Weights of a small GPT-style language model, trained from scratch on English Wikipedia.
Size: MLP 1152 squared ReLU, 38.8M parameters.
Architecture: RMSNorm before each block, rotary positions, biases on query, key and value, embeddings untied during training, normalized queries and keys, some layers without positions, local attention windows, shifted keys, gated attention, exclusive self-attention, value residuals, hashed n-gram embeddings, a smear gate, an embedding shortcut, weighted sums over earlier layers, capped logits.
Training: 688M tokens, 5674 steps.
Each number is 500 + 50 x the weight over its row's rms, rounded and kept within 0 to 999. Layers, rows and columns count from 0. Numbers have three digits each. The size before them is the row's rms in percent of the matrix's.

# layer 6 MLP down (transposed), 1152x384, rms 0.0331, rows 1061-1126, columns 96-143
103:473497507487497505408531462500501460432410504534454466584548562460472450471600550473524479477496629503535396647541490529461453523555454505419491
105:382558419483585507559569524438472590533421486588441526522555544518481468437414470502454488486479505548517557424596478469490411479571514441535466
102:470509449472563524470569539516524478419537435498557475545465484421528444531419519468487603506476478623518516529531419513608542492410538502521452
086:480472509466429475496417471487448509571510454475537512434474487487478497504551523406479485456411533480492449593606556525478443533550487564483404
100:485473503485490406471570495482473509545520627456609498468489476450607478495495435442447488522467426475514455458495452492505470473526464481530449
098:500549369536445468428640481626514460530513478476501500427513628436553528501439502512525474377509508482582569463497487507474497526446545498473500
098:473586528571532521461468477531457479408532483482504566581521566493483445560484460443527435621506470566485405449474455506544529488451471477539529
113:533404455526418444490522493628495508518522549442507450464515577631494489480500452440590578497536524491520480465432498495514497571493483525564564
094:475555571532482560543394519393544443540512533512657408487555461494506541585518429476509551457557483503454516452416478527450449542627556498466457
105:480587559484410408488495493461517464444521469577503500516516412555458514479514462577619540530452454485586449524526519544485461666520446482413494
085:580437488516503520526497622486459483543493505560456465436495505475532529528543501544589395475484464509460478434568511493488589447541459557456531
103:479435543494432527508472481491504419495560538505439525433554495573479456528502382438494437538514512438529522469478476468524481454458540467527483
103:437411459451442488594536508484478525518523451526522557568567551454520498491500451432551502558490477481508496401375553329492457469432510493517513
094:508576436539468436530547577566497512503418530530482485509456552398593547483476521524450467568432499564464587493500447494533527544560554457554470
095:523442484570454581508534558448460540501485450426516500406590533464412419457567502567412599463575514510549592503507452462437432481493527486565519
102:562443419521474503456560551574486528387619542542484486455487373501512576547559494527439586530553494502434513563498516490467533467534424556525448
099:395407445510442548538483516434451479546453331448496433515475436554463473647541438428514403524533532501587562557531551470478470410487543520566567
101:567460492520481472411558468447529488509540494445533509574447525531503606433533507460422576587489484529512470465492622468487417429479513453545478
105:519634523543436453598437511480513474396530542550498608484572514466579497541490516442466415532523449480522490527557529471594486392479498516586569
103:450518444515586434534528506475472402499452455597538573494408467444551491507459481538533396535553452533409484452475437579466562435527500491517584
100:504473409527455513501417538519385415421438502468534566526503499511589494477540506543511502540572521552461521456497567485499487527480511519593493
091:428504500444436587439559519537457540488516508449480531462530438480520459592489442534507413580573411498583470546489567515461565515555471472527551
102:478570424541464541445514580474560501548484437498545530514517368529422517513460501472402479485482484504459474553612511478520397481371445416494567
117:424508610477581495488490474393513577470508538526545525473427517518616583565506523418494517465561518537535431519516485463478436511514496491491483
097:509418611570423489472510655550458513494449504550519521490523525484478523498497586433480398470492509593554451493536523500420521448582511521574521
098:510525510492521545544503516411470558402496490370539426570501436468562519538605489542552502516498446529543564572529522449474483551490589538530507
097:551593520466552464480556587544525471533486502498437501509447417485539505519521503472536572493547562503411471425560545558486581503483486501502508
103:516511491537641498494476538500535521457376569550500478470546421481382615471467484518560469419496513479499475482494398530528501574490560427527488
102:450537460492498437397421525483509555504501510536543498473493456469532474481486447541456546500452565593485418434515450491462459535487549475549367
101:576535512553431467518601491480541497529526493460452488500514472465422442435575577489486409422505570559517515516480532554562502487491540386526557
102:485498504491527498547481515518445501562509578577486431427445485499453463492518524472568464504424546600470541480476483491430491436508503599506504
091:453466614508479480458567477533538534463496479480566489427434389450377534518470495467534556480479575549516473533530526514477462449502560465497552
097:528483535488573479582578506445558474510469459534477463564489464567536460489544484492546468532441477520463529488497496498556505497525474569494513
097:520462537534594519490538479531536428527546455433497574561552485590446574541452446501554465485483467479557416570475544453452543531576431527553529
108:545529563462479442522426476495536542500480490405477511521513511502459584501519483563564555559440557507464509468477506535520528468448633554439485
100:572433458494586517474509448534532481524412503519419466427476489466559504498586469478454588526495518496571524538532527463529489458546509488489561
104:468438463560467537471433430512574529516527420489503521533555449470416485501469506544512553523531555487580396555527486476436543535447521497443504
102:469495461472515525541598480520591533400510565448444547454526499402545531602538537493526548521509475514537519505501626477455455548496421531592470
093:478477462504531498517474506564411550489476550449518555620511359543456457558507432495468551537509478491526461503478525575513478530515456468391463
086:567610488555484516474560477512554478362483541568489486486527479551483518442469523564528448440467585544476482453536490470538455549520469456483519
096:406427525503584561521543477502508525506587525423534440474569523564567515557549432529508551523435491504411484609584450430476562525437510408479452
108:539615572483542449433524459408516468488541507514401494541549419399510537552538541539466522540533535624637494442475486458657495524501519613487539
092:497494524467537452557553457435494507517589563492575507479477495499510403490546510503489618500541558467517525503560502485486428514508496560379524
107:473440437543535546578453526506550454517587508446486526503452568561558542542555642441567541477493516474489578452521496589430531450412601502487468
102:538391449519536569528546629441452509497533472556533567460560429581513564420542536568550556464508422500581519565361558493421443492570581555538483
100:479572431557565447580588407467483389471405491471509470546442528472450535483489463565467523522464485565490520546482571439497511471476686475460491
096:457458460486487501520484547431509492489527553490554517543480575538497482485555511478440554532438553580485526593392504466417482523441579477524570
108:575484565415490572529435469499449524444540531535505499512430547492534480466500521464516472498504627524607488529458483511515593516482499501497465
107:447440522493554554502492469573469452464497565503493509483595447491407385483521507499401586463436442512467558445590425470442528387383574492479482
083:495442427499500509475527408519545434478525516472536491533498550475463557501470459562512428535465531554519543548472469523471459543533582506612469
093:451518429525513430507437542482428469470411617545494573496561513508419462469448486510612442422519454505509467580517598576493523410551536567424482
099:577473529513468477427551458439497511483539478466529568445408509496552469545518461430543437523456478451510498428494568514446539511429492518520539
104:459472546399557420466544558622379475546510513599517425566519468548484472516520443461445508554503487491560537482476479448511391531468516543484468
092:508471607573490457501458586503546417393516567495521559540539556502476596584464517529536565498506495525495492508478508498581546607504494440510473
106:455543530576515506526489532436499399511498497467465520530523464448441497533576379461502501471468606558527471343482508555537555481536490548443566
100:437522515499509549514573513575477483475469562489550438487465460530458487547407502526534517454493422547483434483550539532531549454535515510509441
101:523494501489541445497512486540451485533478471522580504489475505487424440439439418440475458483518594505536387504450470490442503496512571473488538
087:463612494512468519542592526496452500540478468502533513530507467456441463527552535478600528446455556519414416511535498585485518392517502528485488
096:554543586513524433585568520503591518499508431539528468569534597433476394418563515519491499453528515557497513457458407479551556419556520519448496
095:494570491531490477367530619558539520527581450610450557544436515480550453538528501543463527505416448506474626398440508565529540468596502469520537
107:560598514543555606453526463507475483610479522533483532516623451477614468543540467489537531476425481558514535424569481521498522518587507516502470
114:526574516514434546432436494463576445550457526536516481489474401619450542401450457561566585517463523499422502567493527521436414474553571460589505
085:425482516495581451495479528552519488434516511497493550569498528436473520505510497527578549509544498480495527423591498518534519438495516504466500
107:492494507560487507553456419412532495529526557535490439509540503465501453409482592435495506482502409509504514527487580515574473472490387484602526
105:557482467456450538442538441538465522510491459470458460571470533453562466569506573485563512478442517413484550581443462450477518543439578536491541
100:542550501477569551455435467417507526563619456493542524562548399547481530468504478510506523585503523494461433516541458548438461507493574441510539
# layer 6 MLP up, 1152x384, rms 0.0571, rows 1062-1127, columns 96-143
117:457586547437525514461508594465559561524515534484491436546474514480540564510465585512464550525440517543478498520473506543474507480503417556531503
102:527481452505622571530499480511444498431480556563545541570473454451474562462525510529513483511412461530331455409530606484551471521472488434588529
097:496421543448458534564454444472471546547531478590477443571430499482412520550509543494504527548525518496557485500501595475492516556496553515514392
103:477438515504460472539515472475564495473515458494479489543557492506534507426527529429485475532499546553383544403554527505408536470515552554410435
096:523453492501507529480473455434470558583541468437527524667586546585584510374573465528422448613427557480518500534583486470452577491468505447410537
096:448454561565517585437510528428449587460539486483468531560502439551454433539544532474445517511520452486535537434522431579475474427513326488482520
107:580456500430468466406542473493466558463532422542559577447563583550456510528421486419592532402528458516437503558524552441497506607459527503531538
099:497561502464469532631425452487478555525553421513498441439514515497530457529524427492546575592487460505509602439470460459495485494552431347468559
102:479440440509403591470554426463434523546506581543530556495513484431474464429471477504495499530380510564507419517498523406540586467536549518478436
093:501495554509546575417535562505395409535535547549506456534507433517519539480439482468502568578411478536472478503575514399596509574547458485458553
106:546543490540519479544497474513526535511496497539498474541526490527472564513524470603487539463453450520527518459526532451506448523467566431470541
098:459418491494506473493437552528553497503454541466561479548485419537522498450582531601464500515562525482511452509480467532490433540400506462488521
087:486436572419542529497456480467515429489506563571494531513492475615418505570592448498495466420464486513499454470525481507465444419479413543395528
096:473546457549585538446547481510474516389492461485496549485416592450539439479568552504556432509480458548469421398533453488538517512582410447515504
101:409515511482444543398550466464478572456485464457481546553530469528447472521398448478603514429407475527513505484486598482475461532489493590577628
096:439499551613522471415524536531576458459509465571604498544475458425502497566496547595498472536516471509529481523441585475522404461577454435511470
109:555464538459505484512595535541537489530603488561533475515410485561577505503399455519523448444491459513456534455516563572424466516527381445464497
105:475456474432493479546500501482582435512555514510514552543416525605456516554558474572560547530578516522492558500435486498546594486508521499399489
102:494495480539436588429559491521494452519495539608577521396504487454573483556478531426464451500483453532524443550570479478464557461511519540454561
104:583511579490540486490541478513471537566477466553564456582522465518502511463467529489483563498512553418489472391549587442420579526451528573577507
096:464547484516446581474555489522504414477515494520572516431470512513480407443397399487514535566482503528488457387519522439464531468421508464479576
102:436467436539471475481497481502404524531491495520466476585468518469530454519513556479502540463441550571502467500555453494430526536422491537577555
115:563503452475442524492525440497449609530487519544502507421493532523454502419437500467521520490479471502505546466523501457523531539497492476489530
083:536478562453453448465590524535500488572516521445472509447467493510479534552500552442444546495491476482471511458436435521489483432416507481563549
096:432404428494527411535490533566523472490487395590564568547422485548485439362466558620428395518558532469548435481462535546527447429532529495396486
092:471379600476448399534430514473542474400517484526521548440539450523520435454484512515443523528566518446486565501462547507560519519532449487510456
096:541495516545537441635468495516490510429474518513407536518418410554511488606458475625505446427576511475558510485473410406566586556499505540546427
107:479414580530494554471502608495442586574527515532461503511476448531550582539465430525423481512445536531493442453501458523486505523594521517466535
101:517394451534514575606484533507426495519529453539497562527516427471520534524626554489480532401561565579422474522511576514540526529477508415508441
097:443469521497445445450582499499386442585466548566540478476533485541426537601532555480552447550599487528519505510489544434465476495495370488478497
081:453514551440541450547489434398398507542524446521568494560464536486461594492485495547489440538444365524549513509499446552477571488484426564605516
101:494488487568502547478528466419471461488434510510591554509523535509532418529516538416425495501508538502503510589450455557479433454534521447418525
102:474473532492558501449463483465498539485530422514459444480532436430621497534496527523595509446523524502572440540488490492504527508510456466458581
105:653507519496468508558612542499588560477546512560377501553356551454530550484467514497555478515570505403469436478510467515580535503442466469479557
096:438419472536501477544492535579485415452507570468446602452508426536492527468400484462520548525527486510544510489538559465478559480487512514545484
109:478470449517440517466522540546402483535439407473552517469619446455510437488525522483574524556499410510468548475510577460368441543509453512514503
105:486465530434493462536484410517480590496525596449444471548494460432492574509515655506503536501523481502571476464541504572553475443516539385483558
099:437485503573456494525491512476553534545571485514546564552503468603534471482573508510509559466485453536449550529508478544471498491537471518470578
092:491468415516478554540538524419503449622485413548402425482388580536499511589535558609542556407533475510506454549509454510499476421475453465408494
098:464469473564512467464475410530453553465482514533443549487540520472446490505480550483497520519548542553449529528454556488488501522505483537517491
106:644537487488527440606510489489456453432552534465449473511484405516600432458556523494506458485461624619490521552556494484514479462585497396501565
095:510561456460453510585480540553455561431547472501544446535455421599445432527490570416472553446450493493503523432453466469529425500458539544420556
100:617504486581540495562540558486430497425551484582439491535441564616449486585486433450461530505542528428536480477459435497535546482561535451511491
101:445515582381527432414481469503526652423526544543460510475477463586503498490530575588451531492444535537498505576535546472491496486497497515461503
099:575510514599493470548444487476524366536499529543540387548511514386522535486499407468509495439483527430380550453511554489496525533478513573572505
097:484486430440630420499503469520448538383506514464409450571494545525410466487485552564508504452523452571518468473589467522476506428556569538594515
108:486474467538477510586570417442427568502502462565563485538500521599538450433558528464529512491382547483491472453491526448485573515415487519497538
100:535566524506429552565434529410521499440540488469517420459525600495552445501511536414436518394541443499484424529526436448498573508552526474550456
092:466507561535491586500515552461464515495507470499450546574466491514539487481554462453603543474389448471430535511512454486450450607408449420509527
104:461450411505536563539487543500520443487500568507478503478513533569614444500496413498615383519471436501493429520534542494519522570544469552615507
101:488440561488462482631506464468443549492553546513451481512380466536475503488436479497484537544494490479529521460514534514445448445518494526483446
099:501530527456566552527591393533583481489520573499547448586541484540459482508463541472443509561522466433458483436528524454511477542424488555478529
097:524489499489444493494511435491509570587502442491434529467539576511512474493499517465506402510577555494463440433496415519548563465466508492474431
103:411468477540545489447521519517485470626426497564396518572380508391547612523529540550523442401470550532483519463447415422470523492485513463506490
098:467464518494510518554525497429428516527431571578424377465466506475531556502512452457444548528478485477527458465593487467391493520461475515538611
100:478501404472520493592432551541512558479466484430546500524494581452558487612539489445386494625506515576506597505441499488526524504509439498450440
091:523528562469449596515526495442636545602516493504466561462511501461519487449472571453583516433491481508521604538614430520539458569486586494469582
102:630468514465402505598489461523467522438509500470422455371468462521442541509482516528589396495559420462539590484411506525448480496427495489496441
094:527519530501552568464535511404543422406444476398420489457519574493514597540515434445520487574501484452426635583430509430439549493488494554501449
103:549455482472516430520481570489544502474432536545427544576459538528547529509469521417486521483507525497497482467483519610537446507558592622517593
106:504507474481560462465586494351457563472485451512532477507469496557492509500531531526541436642529597502521428519510493555499491510488569510520454
090:506511546561460400527611410480470420576499458561552533449577568461485427522433472489446513531464436532445556516551509494498450564495452522413498
103:515507480504538580477449479547496498557475563508481504474488345556495436453494506522540483593547478485530406459481512516514487516468509619484461
107:479486425456408424468436479616550425507486476500539482497515453462550463505475549444429524438465481491477451542464504531538420494500479483542533
103:543472437523500522547513544557484468471485448524481489617388522474463550512480452465607528411513500449561446461444555503437482599547417526541531
095:490471563523491466477493512521528508473516469501533434514505424640388513453513526508590553421457506478495510560520455539437528441453591415553510